Each number is 500 + 25 x the weight over its row's rms, rounded and kept within 0 to 999. Layers, rows and columns count from 0. Numbers have three digits each. The size before them is the row's rms in percent of the matrix's.

# down: layer 8 MLP down (transposed), 384x96, rms 0.127, rows 115-183, columns 0-95
# up: layer 8 MLP up, 384x96, rms 0.144, rows 116-184, columns 0-95
down115 123:491466485499464518516540477491537497543480511511461502500501466547451490477513507483479508509503541539481503458441464501514535525513496464507499526514487518469517546536501511528508504447468519532497493465494490508524512454509486532522470546502450501490496465523505518516513499510513469514
up116 096:535523464463487492496482461484526525504526474531458520524508517493493495502504515482518510479515535487466479458506492481508489469552508490485468513485503468469480462546512450505513500528546538481495475485512455496536524549544510478524506552524467483513473496485501505471511544474507486473
down116 095:484473502462486534544474500505480492518491476574554505464513467502531511472514488480502513493531505466553495496492482516483505480497507568470532501483486496505539481500480511517512494459487502487515449491466496509535472494542529505515546515509470483519466480468521470483490487498481536525
up117 098:488520497445504494464548497447487501497495483539459519511482467495521479519515524501517455502502471489479541458544505500473541508500515538488483488488512481486462522540524488512488518498517481476507488474528499496544480540511530480444482491538467526459526518514509466532500540509496509471
down117 099:498536505514502498451473521529505517554466500562481494476506552496472470565492491507470520518440518507490485524495473514523470522521511473503542496490501468492512505467473490453471539538489479546497525469507509511517510499488514533501481511470495464487483495515483485513491510542472514470
up118 096:489511484513545503497476461463506534521541496502454505513509473503472493502526487472506514487505573482494486488518461566461513523529499486454496490444505467464506490499519509514495529514495489495515485474466491475518525522470502470489445492548481477507536498466531530483522517505519502478
down118 086:533434499562493497529483524502509474483509480489537510501521511487489531503515500521505516510488465492497521507529485496448530485462447487489518544515490499554533518498506486450484502509449479526496479503514482473490517506544479562497520519484513515461517493519443487467499467499492507507
up119 107:528541446475482463526511483500471517501508486499508498513519478533467505513514551504478452504519510495499541500529505476514442528509474482518468498489486513453465526477527481502477531526516500499508519493459504491521470542494464539467513466467510507500519438517491489514465560484491505503
down119 101:516486483466459525540504449468461551503463504526531507450550505504484500524523522475486477473502459528513485443487505558513509493499500498526494509515512491472473517483470488507512511504493500528487527501510526544536504453453509542519521465526530494514472497476505463523499494515499483513
up120 106:518494453508520468468517495527457517561483485524507561499521491528504504517507520452474490510479519509493518497483511479507553492545479487478508466513511460496502497538495487490493563515534475510479497477516467494509517494504504505423495468509503429499537513541495498493496498516488499516
down120 100:448512508512534502542546514521492532566519461496460531528519509496471481491486476463499478517472522498488473490461507498463553484479485514485510524515540501509506481518534502511527494489496453474476488494474495486525518492551530444512493511495499530480504527472516453510535463499506480508
up121 105:526506483454521467476479492511447484518481526515467561481510509484475495558525500505487507516499525514463529513480477497528476486491479456488446444502527488523542517533507504473517508470540472510471521526509485528496498518522533506523456509483513502461525499482489546467485513520493477496
down121 101:523492510487490497522508532490549461518502540492489470511508493516478457502507481485551513506468538532500528479530468488549500528470487477548491464529529490542511517479507499492481516523497455475502476511498483467453495508506460492534493535503497497498492478554492515473455454473466467527
up122 086:507539462497473464504464535492492472513496519526480527485534464506512522526514475529467508492485514509453500474509512494502511525500496459518530517490488449578512491496514505511446546516472525491446527511488481481516507476495502444516517512519511518507503425489509481468493504486515521513
down122 101:485507514490469498452505498493491509520485462541440516529489505531506488531502467504497517497521502530481456463558476487492526500513542491517479529565520507510482526469484492512485505482534505492517470522481489463490466545519547454503509492495542466529485511523493480473512496537517477461
up123 085:544544459523497470473564519494478479536507514512518537454524506491513477522486460513482523492471506484478491533513559511482530507512542485514522504475449478516501479471505472509503515518514487509500512536471484506465533493467458540509457469519515480497507491496518478456508460490474509507
down123 086:489527502475460503499453496501511516496505479506515511498479497525510528506516576510473493440524525515525497488502425488469481524493487516527477532508504506526477511505473544510487490471449484532471464503522493476504468493510527533502495533473491519488487518514519477543499569491515482461
up124 110:518558492508455473489473467439485532527512494487504518478495514487486506556550517500448506440527504492503510485462519492510488538537515549508478485493518473475510487520524462521528521530546548498481501507509496520480508513484501519502460518529484490519508470536489481520489523473495478494
down124 106:513462512522503501509507530504433528542493490482478516530487539501510513479514554502466514496523529475519518500519515499484466459532481457502540452506480441483485546486433471482492481529490518490492516547516479510509490484493483502479528514513515534552483502488528502491492500516502517463
up125 095:526482496487482493482515527517480491487529515495480487477478518483561520509487539501469502470520541502434479490530508515492536518489477489492518508438533483469532502489533537526501512458510482510507508510475520498495529542518534509508468512551508503478472432505508469506517503479470446493
down125 097:520505510498542510528532479522535524459490488450510501543472512465472535492474491494496501542522503462485529522467477470535493518484524509503496554489475492496436523470530499512472479528482490479495452524505491511514468508487544509511498514508515502450462531501552514477505479488523529480
up126 092:503528467469520492516530486523522534575469502527483489485497527519530470506518524461482477472498497485483444509503521497484521527481466459520469477468465504508513497464473513505501505511490497500498515489494505525505560564487533528511468497535529498526501510527455512488504528534507483449
down126 092:518479504485500450497485479513550504523464481560516490489440440509490513479545541499450511486481535510531512517462449499500531523504533533514490510479488531475476453514486495519524495481500456494501510474503497507511512492517506498549509511485472509504492531552480510507499532476472499526
up127 096:453497527486475465458560523494490546545506505488488500486496516543480470510498510453457489477530502518502498493511524510555481519542478503479473510512490486496525505515516498474468473512545526498476527484514521506525506507523564510503485465511459470484514529524509505502542543457517497487
down127 093:481492487508486483497456537502468475514473495498520470522488482487501517471515509466521537502485486512502523487529439501476516495495518454564486528530543517528537492499445502496552484505479463457478495501502490499480522496536504533530489473502531479479511503474488491483537550558491526504
up128 100:550528470424488450487497502467500477518516550495504504501540467521528498518508486530473493508544499511508505523539515517483486526509448488502441498466475486460478492490557511513496505519518493493456490489493478500519539500490537496504485490557479518480505492511518506478493547520523508512
down128 104:499531536513497468505528486470501516502481500522538530556518538476521487482466536483498494478468559510437542535515494491537518518520481490506483517491516482482502476480491505487504517432516544497503467496505512508473502516497481509519495492453537468428485484492520519480486471510527492504
up129 096:504493518496476470460514488517528500489537538484466505453539503479546503502515495493472520487523498486502504479505556538519518507495498453509509488516498516533515518521505524489492486469519470519443573521448481534523495502521493518481499512505488475455490519513472465492450483496480511441
down129 093:522495482475515538502505491486485545489473505484513494484457488507531460507497508500516456532528555506500474524469495490525516495483471533481476500522531540486502492518490478498452448515526487535529468520490486473472499477430514467565518476518480542507499518492496521475522529474487481521
up130 088:555479490498489499501498531500533518499523491485487474526478482494492498507542505485460523459531487487513497467522447520488483512483514519529514449461484533513528467519536486478518466500524525495477516497498502482516501518512572488497515503500545545487525452450464525525503545493472488473
down130 083:485532498463487534496479517488538498502517486492519523481470506472484508500503502548522501526492485479447473537481509488535519463518517508512537495487525537522474485486462532474485506534445550508526510482505478503476489531482452482484497510527546469483454516497552455510492513481533537493
up131 101:484524478474483465511501497521493523503509534489488521478482480520540521523516541518523491525502461470459487514476543550526485510522478489483521466483495524508462438495505504454453511481479470486474515496489515459511559522486549482452504479484540510505539487507504513488493498492546481516
down131 102:510546524478476496479513517489499479528473508528466526447487473483495506523488491518476514459539500468508531508488462483494506479493455502566461512499532496469525500497499525497487499495463536466528533511495473466513477489546535502479522520556519501514504498483517508520478550446475525510
up132 096:544532460473539514519526521493475557495452520527504507524541468536533553493523520519513506471499526476507514484553465535490511501532508499516489479487466459467498502485484441498448515517512511462486448490510478517501533482487531474479485501530490472484492498478510509501511496491513497514
down132 092:533478460494481487520504458507472492521489491521514502509502508495499536516480494499518528495472511501494533515457507534506510489490458479565515527501520495547497513542506508488527499481472542559525431518489488497410479509500471530487510514534484479508496473465459514489491490494519505484
up133 101:480476510489492463504471523488505537526524494484524523494508481469468494502528553517491502494512489500477529467520494492497535541483445501443451518457523503503509463495525500491507472513563494483500548501485469521494526494512510510484440478491538499496547488529466506475523519469531514530
down133 110:499503454493419515533462491518500475527532521555525492501527533496491494451501498509489554511507484536498518530512471461492484488484524486487493497527533467482475492520510489483513497444469452501466501491485501519542516501492455530485512485489551540489494523521503499496521492509511541510
up134 104:503527506514503477492504469523459506530494480513474513489531507496477494485519550492434502464514528495492536510457477481506516504493534476449497519500524496499555527492509483479531511516505523514487544506495511510542477517503484485522454528515504459447508463453524506508527518435478533494
down134 102:488495490484503528504495499491478501462498532552525496475465493499519426480527472510496477487542514503503503480506492525539532482485510530530436516478502496508491500508508479448519514434522502501502491477520548487531419529547527469494515492508518497498506503467506489499531497530521487498
up135 100:518521458510521473475496506453520531517514527552516485519486466544488507504501508516485517496493479520513505482536466538483455495454496490479451505470519536477510479510488502484506552482505531488472493527485526486557483488482509536452496495538486502451511529480456482485477542475522508503
down135 096:530501483488541525507527524508498515514478461501512510473483489493537516499519526479484502500496498556544487504492470515517470545499523541513484523470485492512523499491543494564487469531492433522520473458481482518506474499527537519474463465517483510526473480466473490487523482486475535460
up136 094:541506473504494482465542505499494526546474518492449519501489486527490498514467473489459494460517526504506501492471513522530472487552504482484501476481507507495516468545477496462533526553503498471485563506488531525481531486495483539491483534472484489507524492538490523510487487494430522480
down136 096:501498479453510487521453509496531526476461525532472488512516478512524477499506546478529538509484504491527486470509498515500474518448515502506548497497523478511465482497480518531481503469448514523477462497564498476471467532507525517505500480507500515480492481493496498500476575535556497484
up137 105:541527499447508474487508481468474488479495568531465549474518468518505483476502492501521509489521471482487477463518478494532517496484509473512461453479517521469500481481510486501457506477505549532473484518541481524522498524519562488463507496507525525457509505470516486470511522527523513497
down137 102:509504508515531480543488491490488525484482498483517486534503499473477493504527509499498573497460512476509486526456477515558488491495551489505507502512480497452487516523466518485468455509452475556528481522514467544511512472504512496518494541476483514553465479492487493531534494536487493473
up138 106:493468485507511496520518529478499513467526540509494547483482469506507512489509538522520549526481508487496536487489535553479548492504493507463502495479498490482552478503520529442470511484479498515504538524444469430559489516478494512448515485508500483458501492494497474489498506500482496505
down138 109:518519491525499497527447524513488509506509509542499500492490480477491541498558495528456526492530499516494502557527536516424516468530516510479486512498475512508496493502461499459535485475479483491483533514495512512499500533497501465463562479505446483472531493510467492486464526515473478496
up139 088:531482529500475518495518485500447487472472505506445496502529504493525483501527478493474477472538486452478517498502565485510513502462503490490566477485492484531449493514511521536495568522549497497480532515512472522455505501466514494496511468546503480502523484507494491505534479497511533503
down139 082:467476533466491461493515502507545518519558517462511529459505483522464512516488517528533546510484493526492503473504531519506468493499507523507464479486528491468484539490497498479524496428482491492502520502493502498515498460572470494508482561497500515515489462472513467523504527478476479502
up140 098:552521531471503553444517500463491485466518504516510478512523498488477440502510509482489530479513494520506497483466488502498527545525538505533490492472546517475481508508527481482489477497537565466468560502487505500523530505478489495508511504507511508453489486484496450463504510505462526502
down140 093:500480481514466503526489530497522506428520502435499511557494480494478526533522507523491496502523527514501497534481492509493461465512483492493559518536511510501479531506507498472508455491460501531457461481453544498504510454507524496456522497532499510506506512441509516492520492495505525513
up141 102:534515489509519506479470510519465490479476472508482471464518490501513471529502507529510539467523507493507530491484498498511508508470498519529451534488498447481475528538543491493504486483529512453448503503470497517576481510511530483470517488496495515502496485475516495488581525483460492459
down141 102:501498471523543494504477516516486507495538465506520469573514521469525517490498497436473480492473510504483465496506499480474528509517461477493547467532511513547528487537515503526521516494502480508471485468498487467490532468524494481472500516482456502511547541531497488459499544478503506466
up142 094:503472474485478460530495462495520498472468532513493543523541503508519504526482506508482442488488476498453522523521529548474466574515519503523476473470492516477473503534511486474490471542538521487497535472500455507517502537487507501496490514517498494482503500519516470446510469526481510527
down142 087:532501470454546462465488459531496530531494517494466520529495522467486532570492498532491486509462488496526474513535491522475472525494471502506489480522458491538524524485536497485520498478474525525519476523481503461451522492510514510499482445519505489527497477532474505514538530499519482501
up143 098:507517440464497477517460530520479539510528521495487494518519487486514516491498524510541544459557493476492531481517517530535491481467499528473489482476464464517462478461487476480477523493478484522474517528504505497505547480512535498477506539535479503498489502510475497509531522427486509476
down143 114:479469494480510511439470496485472473511485512520457484493502452472541497542498508484461499527482528486464511525479491483536491485543532477505494458511492490500515504490511493497535492504500462505497522482479446538528499500535509499516496506502528543513573520506503512540455489565495513502
up144 110:506460477489495456481536499512510508510536476524489477477495472491480477546535536467507542486499500488512546477513518529514494519523483522466474500482493465511508470508522471476515517482529482507518542495447531502529504566508491505497476529505479495484503529512453510425474527520474487471
down144 109:510487532506463474478534471491489509487501499503475495506455476492491489511514496520491473455502546491478495475512492509569493533499458462514505493484507548490492480517529493475530485433517472524474448484532538531490462497514526540522513498527485521489484483504513548494504465480528524546
up145 106:541526440465529479504470494491450537535514459504516520512521497514501497490529534449516479470516503505487515497511486492535522501463494535492464499504509520502497467445488477466487544469484474526490484525505492441502549492517536480475494512484523483486495475519524485509543529511499460513
down145 112:479436493482504484505505509522495503480508510544501507580512483497510507495520510463511531530500485504473563457475480518499523560460513516504506545529496503523486463532505496463502491494481489493463510510463489499501498493482513472471469492492480480509466532544488497530474525519530483445
up146 102:522471497467532491498487438507437475528486482519513464517513498526501489518491553448491480482520516514487522500550504513507474523530517496506536475477521506495468513473457483490491555514514573549485492529495475474513521514498466489488497469501519503483504509466529522536506527509486480494
down146 095:472503516508500508511501508480503494488524490512445489492495538511500515523494474466544510493468543516470517488493480481467491500511552508468469474503529538496485516537489555483494536498454500486455491513531528504516529497557448524481493513502501492486450471498502484457558549479477501502
up147 105:499491509512508433454484494465444520536518513525501524473492513490508531539538526447460494512484521472486503508511486525479505509549500507480488519523454488502529482541472505501527535535517503519469525494498488475520496533477526522477479482504480476465521515480486565485471537504475508485
down147 114:484503508493494498485494506505495487482513488509466465530482481495457463482453473504491518532490476482529504545491472498491510529527540506504538500471497473509510497481534479461527446566533507520519498494493528514520513503481478474503505494510517548479489506511455563458560454508514536496
up148 093:515508485470487434513547489509491500511496487516510503485515495492486502475509464529488507472565573492498509497541525504518471516478492514479475505441466492469539459504486484493493511491484502472469503518527539509483545516464541509471501482494516518472498496470443542502522504476531483516
down148 090:489493480532534470503514490523519504488508425465518457473494523504512513506516467521533480501487492556500487478488506495497504467477559516561523490520485491482492465501473500502530464476519499562525476499486511539498500471466450480495493482481487497530539523527512471506479471510487507541
up149 104:507488456486514491493486494431513497493534492500490538445522465505564501553548477505515503498512509451485477481542523533498503514492496540502503513452506464464538486524501514517477492471546502449505507493478489530545501479513515499497513515547471510474491524517500485482508507513511529488
down149 102:478476510538486517465509499529508515478489526501526469550501516506486509476473491508520515482518456528468479504487537497528549495504484481548527508476483480491510476522520507513530507491503480500508520472534508535442482497483533478490557468488481485480502496523486459506528465572473458460
up150 105:525504492477507482457514489466468527496522563548461539477543502502551492492541502509499498547498489509511509498503483464499532460492512452494461468479509472530528510472525479510467482538545462499511517515515452509493520497521509523456496496491515503485525483476459524471485487508475521489
down150 105:493509514464482527546516521520510480524510516523499501483506508514507476481489571536482502506473507462502568503471500521525503500486498544534527462511487480533459486512463498517464453519477512485502504513483461519475507491486488476504475470500551505484504502509464494515470507434543455505
up151 109:479493502502465479497536476456474501503483523517481521453523503489487503508509503501463541554488475502514497486512514511483506531465537465476498458494492504484519489489499533487497508478518502535496522499463474514519490567483482524511523425515535471452540489468486499493533506513438513469
down151 110:448462460513494504535498490438476502523536498535503525486501470504496523496484486481500456518455514510539496510465508506484493517501484483486464482522492488540486534469486553469477518528503537520470540529532459539522465521483478520518491499493475509515528496506546460526485504508491533471
up152 104:535515480467485483498510478473509538505503478528496491510506462502479498502497522533507480450525508449505520518515566500507461516480514506472473521467548526509477460503552487500501507496508486502494540519462493475563477493453496516506491510460470522512521468493484448506529542506460505494
down152 109:497502544502472482527476525510499501491548523471549482499489486509495487455463449528485496500450540530488521526499513500515499476546540484516499499556473474517493499535462538504516462492448444487507462510511507535518526481513498505520501509458461523515490497509504508500472502470528526488
up153 103:525508552499470492520517466494480526486481507487503524442512465510568477551496522494562495509546511485482488482528523552550507490490476494483480487445483518465490482522488497485495541492545490499490500502501499475518449496536528517464497471524512504514509512482495494457498495509522480496
down153 103:488506552528512501490501460482460516502534507519511490510486494475521523468510527470457536484496490529539484582500503476486494523492466505486511504548483474518519488478496478494501488487535492526489517506495492472521484495473498439508518452517544488531505503467556515540503521503491444480
up154 111:488538430487502497481504463506491521503493485494458517505521529510514519526481500483518521472519540473486479462549535523552512517533464509477469531492479503476524452479498491495490496521508512445490463493500498516538545499496524491487478511480488506494497486516468523496559550452483503520
down154 119:519442500517491469474528480450495511521477482544552518504530472523516515496517497474493478484499535499478490432448500490465507541498458519452509519536502491474540493493502495510507503484518498531539523482489526507522514495492524498521541534474478500480513460471504551502476507486525534508
up155 103:467474494509493477514429495532428517511471489502535523480518496526466518550488501484505508517494506473495519472485513522485529507525436492509526529513499503488506504499529509468488504524526517450448514534515480489494558491486538509477519476509514505512551477494498519511529515461502481536
down155 108:475508487465527534530550501477470475453494489523505500518511516466482548520496522516486476530485504459494448523472531533480461496489517527523476529532464489477484460482517539509492481512515514499495503453460466509498542509519522475500537468517549512506508499487481488515469543542511500516
up156 102:500504500472500489450498492446517504480464499549506520480497471555508499503511541485476502449490503503516538483521493528513468486518491558478450515498534495459488511474541505461493510496474514522445489474501486491550487561502493483491525501499474496468496499457520489486518545516516498511
down156 120:480488537556486521506507488545503484502498486460508500525479581484432523516471506498451522495480540521534515535524487468498491474490531508508484533475460525545485455519489486482480448516487497506516506507500530488500518520501450523519508486460483510504512519470518515487490487498497526509
up157 117:504465440493504464462497495473504479512483484536481545515479448533533477550513513480480521532496494483492541473537494562458527484524532487493522516497509508476509474506522485510518523493511496520518493492505503510508492491500512533461493475525474470446506531483445499521497556478477513506
down157 120:510532460508490448497477520503504465529500521527479467473463501495499490535504566494540477523481543481495500502487460508444507495496519525517454513490517542514467510490519510456503487527492494524546512513483489497534513489497480475497500489481489481542528462489469463573494537496499503501
up158 092:467529499480488506492481477499501511471501480516546496472540501506487484480511499454462498502532478504496512484487498481480496525496510520476484499448501555483494473492560481517478502524573522441499532488449488483511464499503508508498481487502491488532577486536515464526507530503488473479
down158 087:502497536477495517506522516534512494504497511484477459457525481540489413469459500478530511537523516452496501526531545504525474511526496527523492491479457518515474475498504539486498487472494514480478478503490470498468556489489477476519494480482488545505505488526485508556503534508515534487
up159 104:493521507495493502503529509488466534493507467518475490520517506512502524505543549511493510464537524468505507501484550514507503520508503557509516483498536474483478466469478480479475476470527509446457501505491491453526499530489511480506468483511474487469521501498436513529519554442540475497
down159 111:522469514516472473494539520480492493551490496545527498511524495533527554471494501498503499546456469521452467480495479529464498473509532519521504472499472519543502501512517482545504497497526507533490553518498500478502496502471519499488471526525477480522460462486500502461465492506465451467
up160 091:526487508476478528513489516511491504482502536485492486506521519479491526480526540500494487498590490506511520463506523538487482484532487505506480480481508508515484491450526449497490514560515504446504501498484536494525537477506529507486457501531452490508525488479521477499500536423514509519
down160 086:484518449524500490456567485522512519512517500518515546512520498484476493510492523494487459481503526470471500488464478488503552533484493481521516537495488515540463512475506474517521505518513458525528518490492451461486511486472457475521548497503518486539500498532477473495487484537501444519
up161 105:498488500485506517484526486485478520527482551502519538447511504478489472502507504454490553504492456510466494497505492498535548508501510536481469509498532502516501462499537495446481490513490562483460513531490485462515504472478496485481524448522527493515519523490542521478539489524485478449
down161 099:517477478493491527488530488515480515465479491532482492492552522549492524520518498505528494510496494466536516503485490486437476496539462518468508458496450520502488476508509489518509465541517522485524468524453544515452475497509525507510531549456504530497526476478455525464502504495498509486
up162 101:537483480466482507478518507493523513486485467538496484510549426545507465491491572500497501482492515512522503452520471500499501501501510509505478498484470533485500530489505478460510520478504531519489509485500492494530508528476521509467538475490524463491480511408466468507489530489497487474
down162 114:498490491511531491507503512514508453513499477538520493509520521507483554495486516517522464525472503503501497477537532493499501485486481508493508510495510450552522484559452479432449442500501498523513492477495484488535488531479481500503484450497491462508534536521505525498475508491540555510
up163 090:539507470467453497530509541469497498507539521522492511514496445486517499528479505522499471529498528492471483457531535522482484455461499475461494502465555498482538470487550505514500525483486480496514540492488487479458505471463478491522501507525486479485498517511480445484550505494503506526
down163 085:453472520501483495522462490520491519504485457527506471508509530547493491473508498504459534435457469509510513550502502513465534542524514516516470524558458502514500515499450495519531465500484506503475476510506529537519518468523486503484504479546497472511494502483521485464488524526477514475
up164 110:509507483485492454489488476523479542556498507530482459491459476534489484496492524491500542470490521528495496507458481529500503516498520515488501510458507513436490462505507475498503555500502508471526537537472508464493532505476506548513499494550538516513498517489457489470513529467463465479
down164 107:512486512499514463526467495568542488479482449512492512492489456508524511530500507506467482485488500431547499490501502456509494493501495501531480446512498484546519484504506498500458518487496515551519501520542490527475495506491555482486467520535520534510479514466492463510511476502476485539
up165 111:510481523491493454515495496505504539542507522501530500490500439481499523501524543477466508536506498484484542525500493504522539493503490489488531496536505535473489503493526499484495518548479522491488515518519496477528494498494524487456433508490468518479555499557454479457476511477487459461
down165 097:527568498457490511470509513491480501482477479530508527493540531506505505460539483524479484468517481522488481507471492521551546502487543497480509525483526492513506473447508497492491519513532478488495467454506494489499486498467513504500528444476500461457516497494484537505561545490519473497
up166 087:497491486472486478489484494460517452494511555521506494488488506491537500509486536476474521510506545534483513511499479539495505504487466530468483505477506508470516514523544532507506523480508495480493514470460442475570461525510491482491515543557466513440506487508507498458520518498506482469
down166 088:499506539500538501493468464505461530514468481481494498506514514518514477486509458490508519463453508488514512497499501492529496516521494571490518531542456472505497503468533496446496482503511510457485530466508539479496489551514521479453476484501516460552478501510517517474562509488497485508
up167 089:506503496507497478489465495450457496542540519494474498494509479548513507516530511488449525502508513492523500488499470530481542489508467545507464453517518449479506486516539512505502481492527474488481507474532508519521521508534551524467482493483492457499497511504441492552512555471496495504
down167 080:524524512492550462467499475505468495516497506495468525476492539467495510526541484530473494540523470527502501518520491513508530470455383464502519496497525505521496552534523511492496507477484499464466502504494485507493507496495494500486497509498460471502510510511540525473519511499538466500
up168 100:520484462493503478502527508473507527513517517535511523489499503491516502498506516506498503529484471483504497518477545532476522496471505494453522482443489530482530443488466502490484532506491529490520542497502512472502567553483516501481498461494540504467573447507459499484510516495501494544
down168 099:533506565486468478485467480524515520500512458498544526543475471466500476535475527505539467468449496531498495518503521516497468470498505492504522476493545504496494520523491465502454492540502452517554475525488468478482504533491504518500470533498504495483484471536513497477528525489474512477
up169 103:519507406479489501497503462478508531530494499516522524518491502490481505507486496502493494505520515441477475487534496491533500526493474505486449491436479513496514454468479530504495502548552512453503508506486496495544514527496530508477492518494519533532512501486467512483523545477465499534
down169 103:522445539472500504486483484485526517484487525567513503505464484509515476499512491470515464442507476494513476479493491508519482518472504447477504478491473489528538460524457483492519494545517505536509514480538515487538499490537514551534494529474476542471490482539512531502510487468505495519
up170 091:527504515513455490503463514502500500470491479500493469503475509523468486482495545513459506495504478481480496515527476534484520542528465470465450523463461508465495494560513503497470511542520537498519554533476481518507461544501518477465521463491524526483514523469490493513539513489537497489
down170 091:492510513528487487501488529491491477488466504545459547470555498490523512531500492480514490466492456533501492469438510505506517512477516484511524496529528514480510477518527519533535507467509483460483454501481504505535566486490479494512517468473501500533466513527466522475486455502471542517
up171 094:502549484486453479492531505475485527500504506463460521487487503551481476507506514487456556421519508533475482473534513477496479513544509525539531488493482504475496521479523478466492464501521507509493503533489495497450461491499503489496502488518507523517498453481514474547498478480484481458
down171 085:533499486551494525497486482515506500479505535476564521532478484454482519506501538530526504479482442491520497500488508493521467511508509501504513489494469527533482454516505540481469510488515519512499488459501461515542452517441474496490491507464511531499479549504515534477471494494554476493
up172 090:491520480509478493479528491471503489462491521490507548518509463486505512580508530499500520513503522490519516456447484533486525528496486520548482524510527458518470482509520532506507514504506500490487491488524425490493486520468504492503525535513459464488548500450458476517485505464495503520
down172 090:489495519518487516520455512549531492528522504510463470477537532482490518517521466491539489489491478533523528553521476446477540457486505490459505492505495480528478531509488496513462474508437488515521458520492534495533492515526491439496504467524512505503496522519495461524481476500506520516
up173 108:506552485486474496485498554500478548480540523569505485498544493522497476475515502510469517498505512494460477455490495478501500503546512457493454531493502503498534485527506456521486486554533551453483493498510491485516492532479508487523499454514507510478524485479490488477536515471481491507
down173 100:513507474513446502528473551525524500527471491504503446537453519517525518482481520502483481502510456512507495527480491501509496494503516517527520481533522532477491494480464509472532475465498466533511473476538477478470486433495500501472513536502496540508499482561539471534521522512484511491
up174 101:530514533453465515491520471472480524505465492564484477504515540512511500484499504517488501467504503471515504488496461487512557532536499478500459512476491478485525517489487490479469508487505523464449502484504489545548471551515483449453514493535502512484510506464468528527525523514507480507
down174 081:558522517464536500488514521514506491490516470507536509524484497499500529557475485523506533519495469503485506518491486471510487519515501524517486467535509469519475450506463476489498461515447465504493485477508537519487518488496526548474517526452476500486519505534480492526458471537521466554
up175 104:477528516431491472493488518514517546508553516573484478482532483502473493490510526479506499511501487514497517491455510481489526543488484530497490525546484491483475499495550471520431484509499504494515492507507482518529494534484532488467508472481519479499515489469524526523528515533460460482
down175 096:481497494538548521537447523493465470475474540537490525483452497525505507548505461555484507509513485533488536482506488485489491481470537457497487501518428504520529480514504531469489511472548501504499515482490480513490509504501497478514533501503482483481518545521498451480516468501524511506
up176 104:478532476502516493490513445526478558517479515532508481462515481552471547511527556521484485534521457514525513489493532497500476536464528503509494481495471492495510479506503479472486483481540515492509511490499489498529520511477511503500502482495485498495606472518528505522481500501488481463
down176 093:448524505533475506522520455509490486480499502479466497499527538503510492528521517506471535454492490464492535461463507485492498558532517548514531497515432538481505481523480517461478475531460536493510500458534525485503498516495504512497515473464530496516509491509536482463518514500471511500
up177 099:489501500504499450484515509485499484519517516504514559506508478521534485530511492459504506482515514522439559469494506557489489503525518467530500473475483498455531512512526478528522511497534521495443524478455457509491514507527490510547486532543523491509532492491514453487499461516491477506
down177 101:534505522517518535506489476539498504437488512469486483532482501548492473512526546484543520498462513521450502514480459520520508471498488501487510531478527473486531512483508538546454493490506477462504461499480523514469485497495488450521542480474459460540515483503518512490521499521516513512
up178 099:502510473437484457439518487485528471543504524511505487493504493517473461539468485486517521497496475503460488486496535506503486511495485494504477522478488523480505455517510460527494491491499487515515492552472490498484525559521541534498519436497500528503493543492469483496494552489489457480
down178 098:462465502493482505529471489517518503500501540506473485512465513440526489462569540511557438487505505541518488533490511520483515469502509513473506493478478508475515528493528504510492540497516458522508494466469501477508529500477452513523442546495474499517505513506497514502514464502509507532
up179 098:501545522489497518516470511497471562499478516510525478507480500487508471484505502512434504488507515457496492482508500497528528518480509459493497468519464517491489483516525514524505533500522468487451528545498486529537487494486544519476514462541554480516500460512509507494551529467526483446
down179 091:523461473519506487494526516519532517522448499520476539475482483502489520491513473537508533477524462522515486481487496453501516572522521516509474510511493524477503469500526477472517507521480539480534450421505507516522494538489542504490515499480451479509483484485487516491454514478496522506
up180 097:500524504504495491499476519521443479477475507508490497511507497531527503516552507480456459534477480446484503444490485516499526513514454486438527482494522456500535509529515496495490503504482533495516534496509523497531512495495510445468520508483526513497565465487522489481516559477475512495
down180 092:472468505455515531471507473534496516473506520551563496482526545472507449494526484455465457457495470545487526505515525494478490505476537499487492535519526495499496534515467514520482517479483496503485495531550505506477481501487497507536480510512533493492502469516444508514506472514517491461
up181 101:544494475500491474487524440489483503484490494566462516502514516537525500514503476467519495483513545522483494475527486494483511552466531481486486473434520499475543485495478492488472533524537490480491515482511444521490472517531480445505494490504512494468550479493494531504519490522493514489
down181 096:460502531498493559514470541497477502490488501499508487481517500497508492477431516512470507522494483500502524530542542519467493502527539486470498537523447504514494471490512446496528486455530471464495518527514497495526536496489475533484460488514510492485540535517483518497511430487487479494
up182 101:470487487476493491474522507485485499529490486529512536452522492531501469539471472499469530520468486492496555506487513510485521485504455472455520490471477461484500504462509507501517525542532517500489500576512516529478496517475503487483490458561528491469470501485466518521487498487468500545
down182 110:495518519493542479478517506520476484540557564555549511476492529513524486491498544496520503541474517496501494502492499492450478466483496463505477474470487515514498453496490506498499487540461488504505484512538521499488482499507526560503478502498506525452492466479478476468500553498465513491
up183 104:511501520464498474469496471465466488525484511501511524481502473515533482523512524489504465517500554508488492492512468502549535506552516481504455468481505482464486526479518517459478526529550527468514516503530481486471488498495484505450521477499486498485522485419498519526539509539501465504
down183 101:524497532428496540509550524521487523508511477563461511487554481452477497454497501501451491535541494468519505481492492481471503492521503504474497490506481540487495529482492520536523467473499507541488502521470484487476503517461488477509534540509497502501481515499527492521454517511493479529
up184 093:550512498443493488500514474486487545538494493525473497477498517496522505483484552500479512521504518512520523520496494486503476530461485549442461480435490485455498497516487527482461501481479510482532523515528500474543483531495504496487486490463500547514519485507479510500518530483458463458